From a checkpoint of a small transformer trained on Wikipedia: vocabulary 2776, RMSNorm before each block.
Each number is 128 + 24 x the weight over its row's rms, rounded and kept within 0 to 255. Layers, rows and columns count from 0. The size above them is the row's rms in percent of the matrix's.

# layer 6 MLP up, 640x224, rms 0.0676, rows 186-225, columns 168-223
size [104 100 106 100  99 102 100 100  90 103 104 101  97  96 107  98 100  97 100  96 108 104 101  91  99  94 100  96  97  95  99 104 110  99  99 102  95  93 108 102]
[[110 133 150  96  52  93 159 118 126 129 146 124 105 138 126 161 155 119 103 118 124 138 157 122 117 114 104  75  88 185 146 156 118 149 157 101 125 121 115 137 143 123 132 134 160 115 135 121 132 127 158 136 125 163 134 123]
 [146 141 120 104 158 118 147 105 122 143 105 141 151 140 143 126 182  93 111 129 149 117 111 122 135 135 115  92 127 139 114 166 145 137 150  84 109 128 167 134 132 179 157 127 129 136 134 151 159 143 104 118 118 109 113 120]
 [124 134 182 157 149 124 157  87 117 134 140  77 125 133 132 120 153  87 109 100 113 131 140 123  88 144 153 142  55 131 157 113  77  89 139 135 154 179 123 116 181 183 120 149 147 150 152 132 167  91 112 146 101 136 124 131]
 [ 93 111 157 132  99 139 129 117 112 131 134 116 156 134 205 113  89 118 152  99 153 144  99 109 142 116 148 120 157 154 133 123 110 128 138 105 132 108 131 106 138 147 124 123 144 145 157 143 128 135 114 101 130 171 117 129]
 [ 96 130 142 167 146 155 185 125 118 116 115 163 126 162 170 112 154 160 146 142  94 121 132 144 148 103 145 125  98 126 124 115 122 159 117  54 105 136 162 131 128 117 131 150 121 105 129 131 133 173 109 125 164 137 107 103]
 [173 131 133 129 155 117 126 174 132 137 134 145 117 121 124  96 107 117 156 147 118 114 102  84 139 109 119 142 115 132 128 114 114 112 129 112 149  86 128 162 102 120 125 162 158 142 129  93 108 145 111  98 166 135 142 109]
 [141 110 153 114 133 143 152 102 112 133 137  70 133 146 122  89 115 112 120 124 169 106 106 128 135 123  92 124 138 146  84 122 173 145  74 134 141 119 113 158 132 143 133 128 133 139 111 123 134 136 173  61 108 128 118 118]
 [121 115 122 117 137 121 116 164 167 157 155 125 136 126 142 138 126 178 103 140 110 116 139 206 102 129 147 115 124 131 104  94 130 145 133 122  91  84  71 117 129 110 135  97 116 135 105 146 117 101 153  93 144 148 184 142]
 [ 99 117 115 151 142 148 165 140 138 120 147 140 134 114 111 104 184 139 112 177 159 128 141 163 106  90 110 117 111 123 149 115  75  82 108 130 107 171 124 109 152 115 155 115  84 155 151 167 105  87 163 150 133 152 167  93]
 [119 137 128 136 110  95 100 128 140 114 111 116 104  99  95 105 116 105  99 100 137 127 119 136 147 154 102 146 124  96 133  99  85 100 140  91 126 114 101 145 153 145 140 127 113 126  80 154 141 112 162 116 125 134 148 120]
 [126 141 148 120 122 151 149 150  92 161 114 139 136  89 126 130 147 136 100 140 145 123 111 154 159  89 146 135 139 124 173 127 118 137 134 114 155 139 120 117 135 118 144 157 107  86 133 133 172 114 147 104 159 142 112 159]
 [108 126 110 115 128 103 152 114 158 131 146 163 164 103 114 138 160 115 102 167 146 103 146 153 119 154 104 126 124 135  96 134  96 118 159 141 117 126 145 123 115 117 110 167 123 138  87 108 148  74 122 112  86 119 127  82]
 [116 156 115 187 101 126 192 116 120 134 142 125 148 126 122 168 107 168  99 138 126 126 133 180 189 179 127 109 151 102 124 119 153 107 126 109 134 144  73 166 110 128 118 111 126 131 100 124  68 155 126 126 105 130 150  84]
 [140 111 135 118 186  98 132 139 142 134 120 133 129  99 119 159 157 160 108 108 106  95 130 126  99 121 118 125  81 118 121 159 150 149 167 119 129 116 142 114 133 110  96 121 159 129 128 131 131 205 104 150 171 140 150 100]
 [ 98 131 117 106 147 105 139 111 109 119 123 103 144 107 106 112 120 138 138 149 118  95 112 123 170 140 110 119 108 102 105 114 127  90 132 120 136 175  95  99 151 139 113 102 135 117 115 133 147 166 167 102 108 120 140 119]
 [128 122 115 128 145 161 126 117 150 110 130 133 134  68 122 131 123 107  75 128 141 119 153 116 113 144 111 143 117 141 109 132 134 129 112 118 131 149 144 156 119 173  79 154 126 131 119 118 102 178 166  87 154  68 101  97]
 [ 99 120 124 150 134 160 149 140 147 114  91  85  84 124 112 112 134 144 120  99 157 112 128 164 129  99 148 175 160 178 106 102  84 110 136 121 152 170 136 123 129 125 135 130 131 113 163 147 122 148 146 174 140 134 161 130]
 [156 143 128 133 116 152 149 133 135 149 118 131 133 127 101 156 106 129  85 115 139 117 117 165 179 153  98 117 178 126 119 142 120 123 146  97 109  91  84  95 152 121 163  98  87  92 153 105 134 108 136 152 112 111 113  90]
 [145 131 106 143  93 123 120 145  84 121 112 107 166 133 126 137 125 124 112 140 116  95 124 132  82 106 157 127 148 124 129  76  94  94  82 155 100 110 109 140 141 114 113 144 123 109 139 159 114 102 155 113 137 116 120 154]
 [ 90 114  83 142 146 146 107 128 115 143 147 137 152  93 129 121 143 127 138 124  92 132 113 128 154  75 109 129 138 143 148 118 116 101 124 125 120 116 153 171  71  96 125 138 145 120 161 126 153 126 123 182 157 126 134 110]
 [117 105 135 120 114 123 135 114 130  94 144 120 137 166  86 125 119 151 121 162 133 134 157 172 131  93 107 137 141 132 125 149 101 131 146 133 137 120 132 134 117 109 102 135 133 134 109 150 125 136 150 108 137 146 146 112]
 [100 132 105 142 109 135  85 143  98 104 131 134 100 151  89  88 134 139 115  75 124 155 166 116 130 133 148 141 108 127 127 128 134  89 145 161  77 178 138 109 108 156 145 141 115 119 119 127 188 170 134 105 101 123 121 106]
 [118 134 152 145 124 134 199 152 125 141  86 100  94  94 121 156  73 129 101 162 111 122  84 162 140  96 162 156 165 144 145  96  87 153 126  93 117  89 152 105 130 105 126 115  66 118 123 115 142 172 135  82 135 161 117 121]
 [142  92 125 123 107 147 125 140 163 123 175 133 129  91 105 106 114 117 141 128 123 139 100 178 158 106 106  95 135 118 116 136 123 147 106 149 118 102  95 101 142 125 144  91 141 109 127  89 124 130 123 144  89 113 126 137]
 [111 111 150 144 137 138 137 145 106 106 113 105 136  75 136 110 118 178 133 135 127 134 135 120  93 181 111 125 158 157 125 134 101 154 127  94 119 101 127 154 131 137 115 102 121 144 137 135 106 118 111 122 125  94 115 120]
 [127 109 121 143  81 148 174 161 127 112 110 117 147 159 137 141 105  89 116 107 107 137  96  98 141 122 156 151 124 107 101 145 118 136 170 125 124 123 172 102 141 153 111 114 202  83 141  93 117 132 141 145 147 157 137 175]
 [117  91 124  85 162  81 149 117 149 106 116 159 132 144 121  81  88 122 145 132 114 119 139 150 108 105 162 176 153 122 138 124 127 150  93 104  89 169 124 123 133 179 159 100 145 135 165 104 130 117 165 130 152 104 137 169]
 [134  99 121 139 142 103 144 140 155 145 139 122 150 119 108 170 160  98  96 162 105 123  98 177 175 131 108 114 137 155 103  98 164 140 127 101 128 137 119 110 130 129 145 183 135 117  84  85 138 158 184  99 136 181 143 156]
 [111 113 133 152 127 112 112 151 201 135 123 127 119 127  91 143 114 168 146 167 102 119 156 131 109 115 114 125 107 125 115  98 133  89 164 117  75 147 145 140  89 124 106 160 175 120 152 162 149 150 154 145 171 167 146 112]
 [110  42 148 151 129 160 113 150 104 150  93 115 103 143 128 103 122 137 147 120  96 146 169 150  72 114 161  92 104 115 105 121 131  99 140 171 126 158 115 134 146 102 124 127 102 116 117 141 133 122 121 123 154 118 179 124]
 [130 145  97 161 107 167 146 105  92 115 108 120 132 156 142 138 154 147 115 154 155 122 133 157 130 158 126 158 121 134 150 113 154 104 116  94 144 118 110 129 119 183 140 201 105 122 122 117 155 127 119 113 118 120 168 150]
 [162  67 139 149 109 139 148 128 144 115 143 122  94 136 142 145 150  79 103 127 143 139  93 130 134  97 171 149 121  74 122  81 126 131 153 111 130 111 159 121 110 118 119 125 106 128 170  85 143 136 150 122 150 152 103  78]
 [158 127 104 129 119 126 144 101  80 120 140 137 118 133 120 194 136 143 141 118 150 142  71 126 118 155 130  76 125 102 122 140 138 151 171 104 170 103  92 154 110 139 130 110 121 134 122  80 148 127 138 102 118 140 115 134]
 [145  95 156 148 126 120 175 170  91 109 140  79  98 133  84 128 114 115 120 129 156  73 144  85 107 109  96 131  57 126 146 145 112 126 154  96 181 132 171 129 103 140  97 126 156  91 108 101 146 114 147 117 151 107 130 170]
 [144 121 150  94 101 107 116 155 117 113 147 164 121  92 120 130 179  74 164 123 138 135 163 140 115 128 112 142 118 208 132 123 112 144 116 131 141 188 107 142 136 128  90 156 145 108 111 149 148 117 166 130 168 128 127 136]
 [165 146 194 106 114 145 137 124 137 121 166 153 127 129 114 143 118 156 120 139 110 104 117 147 143 137 120 149 114 113 125 134 126  83 162  78 140 139 142 138 142 183 147 147 131 128  96 150 116 130 140 122  94 110 142 101]
 [ 93 156 105  95 135 119 131 123 135 136 123 119 148 110 114 155 143 114 174 130 112 137 137 118 139 116 139 150 154 127 131  94 117 138 164 175 113 153 144 132  96 127 124 131 109 134 143  90 119 143 149 137 154 113 110 120]
 [145 111 113 136 154 125 126 112 104 115 112 144 150 152 136 113 171  92 136 110 142 121 115 146  97 142 147  98 102 172 132 150 144 155 120 161 117 138 151 145 141 170 109 133  91 152 169 147 117 127 123 151 100 127 127 123]
 [117 137 102 180 132 138 121 167 149 131 102 170 107 107  93 156  76 101 128 147 119 115  98 143 123 123 132 127 124 133 159 126 160  79 126 127 110  77 145 144  98  79 145 160 155 118  96 102  96 114 114 121 127  92 150 122]
 [129 166 133 114  77 145 110  62 105 100  96 134 109 113 137 122 136 126 184 163 110 154 110 138 105  96 146 145 120 171 133 122 177 124 120 151 110 112 112 155  70 114 120 106 163 119 143 109 139 173 136 144 157 170 118 139]]
# layer 6 MLP down (transposed), 640x224, rms 0.0683, rows 186-225, columns 168-223
size [106  98 100  97 100 101 102 103  96 101 102  97  98  96 104 100 104  97  99 100  98 103 106  95  99 102 104  93  97  92 100  97 108 100 101 106  90  94 106 100]
[[112 106 107 155 133 104 142 140 131 114 138  69 149 124 120 175 118 161 129 159 111 139 126 125 130 127 102 141 114 147 118 163 101 163  97 124 146 106 118 146 137 108 131 106 154 119  92  63 110  92 140 145 128 124 158 113]
 [144 156 136 174 127 153 121 153  92  85 127 128 139 145 104 152 125 121 125  93 111  92 128 121 152 114 131 136 117 130 129 135 120 140 139  85 152  95  99  76 156 121 155 125 165  84 140 176  86 136 150 123 125 127 122 143]
 [155 184 121 158 136 161 121 123 111  88 124 142 167 106 151 163 141 149 137 177 149 160 116  81 112 156 129 118 161 170 112 130 119 126 148 191 124 132 110 130 137 146 152 140 113 112 149 146 143 158 158 155 106 156 142 149]
 [184  99  95 129 117 178 157 154 149  74  96 162 132 157 174 163 154 104 107 117 107 137 101 149 114 107  97 119  96 166 135  84 122 142 105 133 142 140 144 130 112 116 121 167 142  89 102 144 131 112 110 105 138 103 111 157]
 [130 152 198 150 123 167 130 144 182 159 123 114 108 131 133 104 141 121 122 129 118 129 141 107  89 146  99 151 108 124 104  75 130  98 143 103 136 154 148 137  87 143 156 112 161 122  90 124 139 156 142 121 138 158 139 106]
 [147 139 136 120 123 107 192 126 117 146 113 130 142 109 117 163 104 144 142 174 106 130 132  95 125 134 186 115 144 128 137 125 116 166 169 174 129 122  95 124 152 127 142 122 132 119 117 134 174 129 169 132 132 113 117 160]
 [152 148 146 127 147 105 125 115 128 182 148 131 147 140 117 156 131  99 161 112 118 144 128 153 119  94 118 138 128 121 117 115  80 134 144 151 166 141 118 110  76  81 136 160 149 138 122 141 103 110 158 145 137  98 138 163]
 [139 113 106  91 127 140 129 162 117 144 107 154 137 111 129 114  97 159 104 154 145 148 148 159  91 134 129 149 186 117 114 151 115  96 113 129 142  97 159 137  88 132 142 142 159 134 122 135 117 142 123 113  79 108 128 111]
 [117  98 139 139 126 122 103 161 148 155 156 125 130 128 129 128 103 166  58  97 115 136 136 116 195 189 124 159 139 125 103 143 142 117 137 118 124 137 112 157 150 140 128 122 140 110 121 128 136 112  98 147 104 114 104 135]
 [113 116 134 133 104 154 104 150 136 128 144 114 149 142 122 136 107 128 113 154 177  93 107  97 100 139 130  79 144 109 175 107 156 128 118  91 128 127  97 157 125 147  88 115 169 166 165 164 100  96 137 141 157 110 101 125]
 [111 120 144 100 126 113 119 194  85 142 144 157 165 120 101 150 117  92 105 130 128 147 107 162 119 101 158  98 133 106 168 104 145 158 149 109 131 127 116 136 141 157 116 145 137 134 145 144 132 153 129 117 108 106 137 134]
 [ 94 115 134 128 113 113 191 129 129 105 134 103 115 108 121 105 116 122 137 141 100 153 137 105 130 123 101  96 128 153 182 127 147 129 152 150 158 131 130  89  86 140 137 122 117  67 120 116 158 120 152 131 157 145 140 109]
 [141 148 115 154 105 161 140 142 140 149 142 116  99  96 169 162 110  87 158 127 148 138 128 120 100 107 119 139 102 133 136 168 140 153 123 151  93 108 117 116 114 146 140 116 113  88 108 107 131  77 111 143 136 130  86 107]
 [118  66 142 131 138 165 159 101  99  76 136 127 114 133 143 119 122 105 136 141 134 126 121 157 111 108  91 143 139  95 138 115 128  73 120 133 130 148 149  80 124  92  82 127 120 122 146 147 172 147  90 112 156 147 124 139]
 [116 125 185 125 134 148 120 126 124 132  70 118 135 115 133 119  89 176 126  66 129  96 132 120  93  81 124 117  90 100 117 149 144 115 118 121 113 135 124 151  69 132 101 122 169 124  83 106  95 145 133 153 199  99 154 131]
 [127 122 107 127 166 167  90  98 177 148  97  83 114 123 167  95 114 102 127 112 124  70 149 133 122 137  85 150 151 110 124 163  75 111 147 104  91 121 102 144 155 176 122 171 159 142 140 138 102 143 140 149 131 109  99  79]
 [139 108 117 134 156 167 141 133 131 120 147 127 155 115  97 150 145 135 106 142 133  93 128 141 100 116 118 132  86 141 107 116  89 156 119 131 106 108 123 132 140 118 128 135 127 123 141 121 130  80  99 172 127 127  81 101]
 [157  90 137 108 136  90 133 188 131 192  99 126 196  88 156 141 146 113 120 122 148 124  85 117 132 146 111 146 147 118 133 129 118 102 125 165 113  94  72 119 146 117 108  99 125  74 114 132 128 121 126 153 182  98 136 144]
 [ 92 177 122 171 117 155 108 150 132 105 142 118 100 121 152 145  98 153 100 146 146 139 161 107 140 131 124 118 114 171 169 133 113 131 154 109 174 134 157  67 151 161 119 159 150 162 156 118 121 130  93 150 123 127 166 149]
 [110 137 131 122 106 134 137 132 102 137 156 114 142  98 130 147 146 133 163 130 130 134 134 125  97  87 110 156 112 143 106 126 176 117 101 135 134 154 165 137 142  95 111  86 109 115 142 102 139  76 147 133 114 112 141 121]
 [113 125 120 117 138 155 163 124 133 215 156 150 109  90 136 133 133 163 132 156 127 107  92 144 120 132  90 104 135 113 133 152 125 148 105 126 134 102 147 105 134 121 118  91 123 138 128 146 140 126 134 119 120 126 116 137]
 [108 121 164 165  95 102 113 141 150  88 136 146 119 133 112  79 106 126 139 135 100 129 137 152 109 120 116 109 131 148 145 125 148 136 153 162 117 159 161 132 137 128 155 113 124  94 117 164 144 143 112  94 165 120 128  99]
 [114 110 123 131 123 111 113 111  87 120 136 148 161 140 129 118 131 101 143 114  85 116 117  96 154 138  80  75 117 166  87  94 148 113 145 153 117 100 105 137 158 142 145 163 139 121 140 117 144 121 129 152 128 121 108 190]
 [112 113  99 134 108 161 151 146 162  94  98 134 129  93 124 116 126 106 133 138 123 134 154 118 124 156 117 146 139 183 157 117 111 154 147 133 114 134 104 130 144  77 156 104 108 121 117 117 150 108 106 146 153 150 113 121]
 [135 139  95 128  62 109  98 103 109 154 132 134 135 109 163 140 119 148 152 130 137 138 114 148 152 139 159 107  95  88 128 103 112 107 166 133 160 130 150  76 136 131 144 131 160  71 112  96 122 161 145 155 129 167 141 119]
 [146 121 112 146 111 142  90 170  84  76 105 132 152 179 123 174 103 180 110  95 116  85 136 124 141 146 122  95 101 128  99 128 102 128 123 137 145 123 148 140 129 120 148 116 112 161 120 107 118  64 128 118 115 120 150 165]
 [ 94 166 130 179 101 127 133 133 127 113 153 121 121 127 149  95 149 101 124 142 130 130 134 128  92 187 124 155 134  83 135 123 155 161 178 136 121 135 169 101 129 105 145 118 124  95 126 131 169 114 114  72 118 181  87 134]
 [104 128 170 123 139 123 136 148 121 106 102 138 147 112 141 131 120 107  53 100  90 102 173 115 166 155 187  98 138  96 102 125 103 113 133 170 187 125 116 119 150 121 103 140 177  95 110 109 131 141 127 112 157 131 119 150]
 [134 111 104 164 116  79 114 136 145  91 106 127 133 122 100 130 137 136 153 108 134 153 154 136 145 104 142  94 134 124 114 131  98  97 164 139  57 113 117 132 152 109 154 113 123 133 107 192 131 118 172  98 127 103 155 121]
 [132  74 136 189 113  99 126 102 111  96 118 165 123 161 136 125 107 150  94 142 105 152 156 119  58 101 132 137 109 126 110 118 142 128 117 127 174 150 126 123 176 120 162 160 157 127 118 144 123 137 124  90 126 156 121 112]
 [109 129  73 103 105 100 138 111 107 156 136 126 134 112 125 126 163 107 133 137 109 136 154 105 144 148 146  63  99 142 126 154 179 133  94 143 137 144 133 112 164 116  95 165 100 142 132 117 124 126 117 180 124 144 111 124]
 [127 120 176 160  85 125 125 187 164  78 112 113 100 124 107 147  93 125 125 112 110 181  89 111 115 111  76 120 128 139 135 129 131  70 108 125 155 114 110  94 129 136 118 155 137 136 138 148 151  92 107 148 190 117 110 149]
 [183 128 144 118  66 145 119 140 115 164 181 166 159 151 119 132  90  76 162 104 130 113 165 143 130 151 103 129 150 108 124 160  94 122 138 109 135 117 156 123 146 142 101 100 133 140 143 106 127  93 156 118  99  81 155 117]
 [117  59 116 114 189 140 134 166 117 117 124 163 139 133 154 172 159 123 111  98 122 170  67 108 118 142 128 113 145 151 115 110 143 154 104 123 129 187 121 115 156 124 139 129 122 147 137  98 109 144 140  81 139 100 136 107]
 [121 161 108 122 149 123 104  81 197 128 111  64 108 149  85 103 139 139 120 119 140 169 131 110 137 116  97 113 136 126 104 138 139 106 136 129 110 113 183 134 119 133 118 134 119 150 104 122 110 166 125 151 141 126 120 133]
 [126 169  88 120 151 116 149 151 115 136 138 103 102 120 162 104 139  68 145  78 116 129 164 122 135 125 161 117 157 136 100 113 141 125 108 108 101 135 123 119 142 168 171 141  98 102 128 133 175 134 131 103 127 119 138 116]
 [157 135 123 101  79 117 129 162 149 154 120 141 134 124  91 141 114 138 124  95 114 134 140 149 143 166 148 150  47 103 146 120 106 128 115 132 111 135 118 143 119 128 154 143  79 137 142  95 144 157 155 100 128  88 149 117]
 [112 149 118  85  87 121 130 117 141 107 145 126 142  91 174 131 107 123 140 165 108 162 127 118 171 120 123 157 108  86 124  97  88 145 123 126 147 131 151 145 117 149  83 117 158  96 121 131  94 149 135 123 145 102 116 189]
 [138 187 100 163 135 124 114 152 155 148 122 118 139 124 133 133  92 123 115 131 107  86 128 116 113 163 111 117 122 114 152 153 139  89 183 127 133 110 108 143 137 113  90 108 107 119 138  79 156 125  83  75 141  87 112 112]
 [120  79 158 105 142 138 127 135 125 120 133 127 117 148 109 158 119 135  81 128 129 145  98 141 184  85 170  88 143  94 132 137  77 149 129 140 133 122 146 130 165 119 136 138 108 158 115 132 102 132  86 159 108 130  93 105]]
# layer 6 MLP gate, 640x224, rms 0.0718, rows 187-226, columns 168-223
size [100 113  99  95 101 108 103  91 105 104 102  99  91 101 109 106  97  98 103 107  96  98  95 101  95 108  93  91  95  99 103 110  99  96 106  94  95 112  97  95]
[[136 140 144 179 122 159 122 126 160 139 108  96  80 150 141 136 117 120 132 132 121 104 137 121 178 167 141 141 166 170 137 119 142 119 127 150 180 109  89 140 126 146 117 129 128 154 130 146  82 136 145 138 135 154 126 169]
 [ 97 130 149 101 106 114  96 114 112 116 103 140 135 163  77 121  74 133 170 133 145 107 125 132 110 125 114 117 124 103 101 154 103 117 118 118 119  68 126 130 130  83 117 106 118 162 112 107  75 126 135 133 147 114 119 108]
 [120  83  88 123 157 133  79 152 121 140 157 157 156 126  98 100 172 135 123 147  95 133 102  91 126 156 103 144 137 104 107 128 121 127 149 127 127 147 134 125 123 142 127 133 111 114 129 171 181 119 114 113  88 127 132  96]
 [172  99 148 136  92 122 162 156 109 129 176 121 142 165 128 144  83 126 134 125 109  93 146  99 102 116 123  85 179 111 119 114 148 128  86  97 134 128  76 143 137 129 128 120 103 109 130 111 114 113  92 134 146 127 153 122]
 [128 105 156 133 136 139 106 129 101 113 156 124 151 161 134 138 140 118 102 124  91  93 184 127 103  96 145 126 127 123 134 136  91 115 130 161  83 103 143 184 125 125 134 103 156 169 145  97 113 154 107 137 147 142 148 167]
 [109 134 115 108 110 148 102 108 146 118 133 104 114 102 144 140 145 106 126  96 147  99 103  88 174 136 101 126  58 138 100 114 153 131 112 144 186 136 110 105 129  99 123 105 102 133 146 149 113  96 137 137 127  96 102 132]
 [126 139 125 105 142 137 155 133 112 118 114 129 152 118 152 107 144 127 124 130  85  82 139 132 123 102 150 145 108 130 125 102 150 121 149  98  75  95 145 115 129 118 115 118 114 109 126 112  70 163 109  99 180 150  87 130]
 [139 144 123 111 145 155  92 133 108 115 134 125 151 151 124 118 116 123  92 116 116 151 110 106 178 166 186 173 127  90  93 126  87 124 133 198 151 132 114 177  98 111 116 145 128 121 171 142 140 145 136 109 115 130  84 109]
 [147 133 127 131  99 143 137 147 128 126 135 128 103 159 138 127 103 112 162 136 156  80 105 135 144 137 100 127 140 109 153 111 140 142 162 145 137 126 169 109 110  96  90  85 131 115 110  61 130 139 104 134 110 155 147 161]
 [132 117 112 143 123 128 122  80 149 110 161  85 152 147 124  99  93  99 133  77 125 140 145  66 137 117 103 102 167 149 132 126 134 129 140 125 149 103 128  86 150 139 117 107 145 160 126 129 157 137 170  78  87  98 152  82]
 [149 127 141 133  95 142  81  84 116 103 148 103 146 105 142  98 153 136 153 105  79 133 139  88 137 108  79 136 131 112 148 119 144 135 142 102 148  76 135  90 137 112 160 121 116  95 135 138 107 160 129 136 176 159 176 134]
 [123 126 133 143  85 135 123 165 154 121 130 109 153  81 136  98 184 122 127  85 100  96 160 112 129 100  76 114 138  91 187 134 128 110 118 139 111 109 166  88 123 132 142 149 111 122 105 137 163 131 109 148 133 119 127 115]
 [129  76 142 125 118 138 152 121 104 140 166 161 151 137 115 121  94 107 146 100 106 123 152 142 135  99 100 184 169  72 102 155  90 110 135 123 138 130 149  54 107 108 114 163  78 132 117 111 162  87 145  77  92 145 141 139]
 [116  92 121 131 121 126 125 115 134 141 124 100 122 127 130 113  78 119 152 101 117 100 144 117 120 133 151 123  85 142 118 148  82  94 153 128 151 126  93  98  91 103 117 106  70 146 120 118 106 127 113 122 143 160 107 122]
 [131  96 118 108 160 117 127  96 140  95 154 130 149 139  97  92 130 154 136  89  88 120 136 182 112 137 125 136 113 184 127 154 163 144 138 141 113  80 139 126 169 123 107 131 112 127  86 117 177 167 107  72 134 126  78 145]
 [122 148 133 127  96 156 122 124 106 109 172 112 103 163  91 175 135 119 122 111 111 138 161 125 118 166 129 126 109 120 121 139 108 152 108  83 145 150 128 146 145 161  62 145 160 104 115 121  94  91 173 118 102 130 115 126]
 [161 129  79 129  93 131 143 124 137 121 138 122 108 161 143 144  90 133  82 104 142 122 156 125 140 135  67 111 105 178 161 112  93 122 111 151 181 105 112 126 126 116 129  85 147  93 183 137 136 118 126 162 112 132 117 103]
 [ 88 132 122 162 128 109 110 129 130 117  96  96 118 138 147 146  81 134 165  99 123 113 166  81 130 134 117 120 106 175 139 145 151 139 142  93 132 151  99 112 158 132 115 140 181 176 133 115 115 134 156 121 112 109 119 114]
 [143 151 102 112 121 107 186 101 115  99 158 123 109 142 110 169 123 109 145 150 162 131 129 148 119 136 142 164 129 188 118 143 171 152 122  92 130  70 154 126 168 117 169  99 159 126 116 115 115 104 151 103  87 137 146 121]
 [135 118  88 152 148 110 122 127 141  89 130 157 158 149  86 105 128 180 121 120  88 108 118 157 103 149  97 156 138 120 131 125 130 122 119 165 134 102 128 106 122 128 113 144 102 141 132 145 111 133 153 112 130 202 144 116]
 [163 128 139 138 131 144 135  54 131 139 160 125 147  98 127 160 217 116  99  98 152 109 138 160 157 138 120 127 127 108 154 147 139  98 122  96 124 173 112 137 146 152  68 153 128 117 148 122  83 136 155 127 150 140 157 135]
 [159 142 133 110 116 147 160 125 170 101 117 149 131 109 179 107 114 171 141 112 149 109 121 103 125 102 123 145 147 128 142 141 113 156 114 132 162 100 170 140 144 149 152 141 115 111 118 152  96 135 103 154 150 190 138 126]
 [112 144 147 159 107 119 148 120  94  98 120 133 139 127 118 109 147 129 136 129  98  99 138 110 130 145 153 141 112 137 147 155 126 105 162 133 122 155 183 155  64 133 104 132 114 155 143 171 118 129 179 107 142 162 164  89]
 [126 106  91 116 148  96 146  84 164 108 156 138 136 154 139 136 147 100 103 153 165 113 154 185 108 103 145 140  84 146 116 126 123  96 125 132  92 126 113 148 116 119 112 137 145 157  89 166 109 156 128 119 124  96 128 159]
 [133 125 117 108 122 103 132 100 142 109 138  86  97  88 130 121 127 127 133 144 128 163 135 108  81 139 115 185 127 141 168 103 180 169 105 147 100 110 136 121 175 162 133 170 118 147 143 109 123 164 132 136 153 147 163 122]
 [142 114 113 104 123 165 153 139 126 158 157 115 106 131  85 135 134 106 104  77 122  99 109 121 110 165 127 135 132 124 127 159 130 135 126 147 128 107 125 117 131 118 180 130 163 152 166 125 122 149 128 141 136 103 118 114]
 [120 152 152 127  93 179 136  91  85 110 102 131 129 156 116 125 145 163 135  62  96 106 150 100  78 115 118 111 156 113 180 160 122 102 172 142 148 100 120 169 150 166 131 135 108 130 117 110 146 107 167 131 152  98 149 131]
 [129 107 144 119 147 124 116 109 100 142 115 128 136 141 144 145 184 111 108 113  86  91 120 141 177 129 155 138  89 158 166 162  81 110 152 128 206 123 154 102 140 172 132 184 146 119  91  91 103 132 124 138 104 106 121 133]
 [ 99 165 104 159 128  91 127 105 142 128 138 143 141  93 142 155 144 111 125 169 145 137 130 102 146 136  60 137 112 132 138 149 158 123 120  90  98 115 121  99  94 118  89 137 166 114 136 140 132 118 111 146 177 105 102 123]
 [113 127 131 135 176 164 113 102  62 126 166 108 142 146 140  77 149 125 159 183 149 151 132  94 109 157 130 125 128  91 122 124 153  99 115 125 119  99 141  74 161  90 140 159 167 124 177 132 124 153 129 146 122 154 138 141]
 [109 120 129 121 110  92 144 116 158  98 132 153 139 133 123  75 109 119 159 126 101 125 111 126 115 129 114 137 136 125 151 169 128 145  87 137 114  89 124 124 168 106 172 134 146 138  89 170 128 178 120 143  90  92 141 148]
 [146 123 132 147 128 164  98  90 148 133 123 133 121 114 131 158 101 129 156 108 144 124 130  88 139 144 126 147 141 113 132 163 150 148 157 151 165 131 117 124 167 164 153 132 141 148 147 146  71 138 171 112 154 142 115  85]
 [177 111  93 122 150 110 106 129 136 145 136 133 111 176 143 164 108 121 125  90 142 131  94 102 135 102 137 175  84 123 129 136 110 120 148 133 139 122 112 148 172 153 119 114 140 113 124 108 129 113 121 146 149 133 132 128]
 [110 124 131 146 127 156  71  88 149 110 144  73 137 111 105 159 123 140 120 116 151 122 156 133 144 120 133 108 127 139 104 120 135 133 143 136  92 111  93 157 165 172 122 147  98 135  90 150 107 153 122 102 116 124 127 102]
 [122 123 120 132 166 110 100 163 132 119 131 127 133 104 125  80 167 113 129 135 120 156 157 133 135 123 142  92 156 108 109 110 106 160 118 119 163 118 121  97 114 154 161 135 135 104 106 131 132 133 172 140 127 135 115 111]
 [ 94 162  91 136 125 123 128 121 158 101  99 174 152  92 121 134 107 129 132 135 126 115 120 150 101 138 149 142 118  76 144 129 138 161 103 164 107 135 133  95 178 121 156  94  93 101 121 121  87 145 144  98 166  87 122  84]
 [135 142 142 147 163 146 120 145 116 105 129 184 130 105 119 106 132  87 101  89  70 122 154  73 140  93 142 143 142 127 112 101 101  73 107 118 150 136 100  90 145 139 151 163 122 119 111 112 130 120 143  90 124 137 154 136]
 [139 171 119 126 107 140 145 138 136 138 182 114 137 118  82  88 120 107 132  95 123 107 146 130 138 132 131 159 131 119 131 140 102 129 156 101 114  90 184 142 118  94 133 117 114 119 126 122 130 141 131 129 121 134 124  56]
 [139 100  93 130 135 124 149 138 143 119 162  98 159 108 136 134 103 121 151 145 140 115 141 116 175 109 143 107 187 165 129 125 125 129 143 153 128 105 140 170 112 143 154 165 112 158 133 134 119 157 109 151 136 107 114 136]
 [ 98 120 166 128 108 101 132 108 133 149  93 146 110 140 149 116 163 117 131 145 154 106 173 180  72  96 144 102 124 138 123 124 126  71 171 123 133 121 133 120  87 110 135 159 144 108 117 141 145 125 107 112 137 150 142 113]]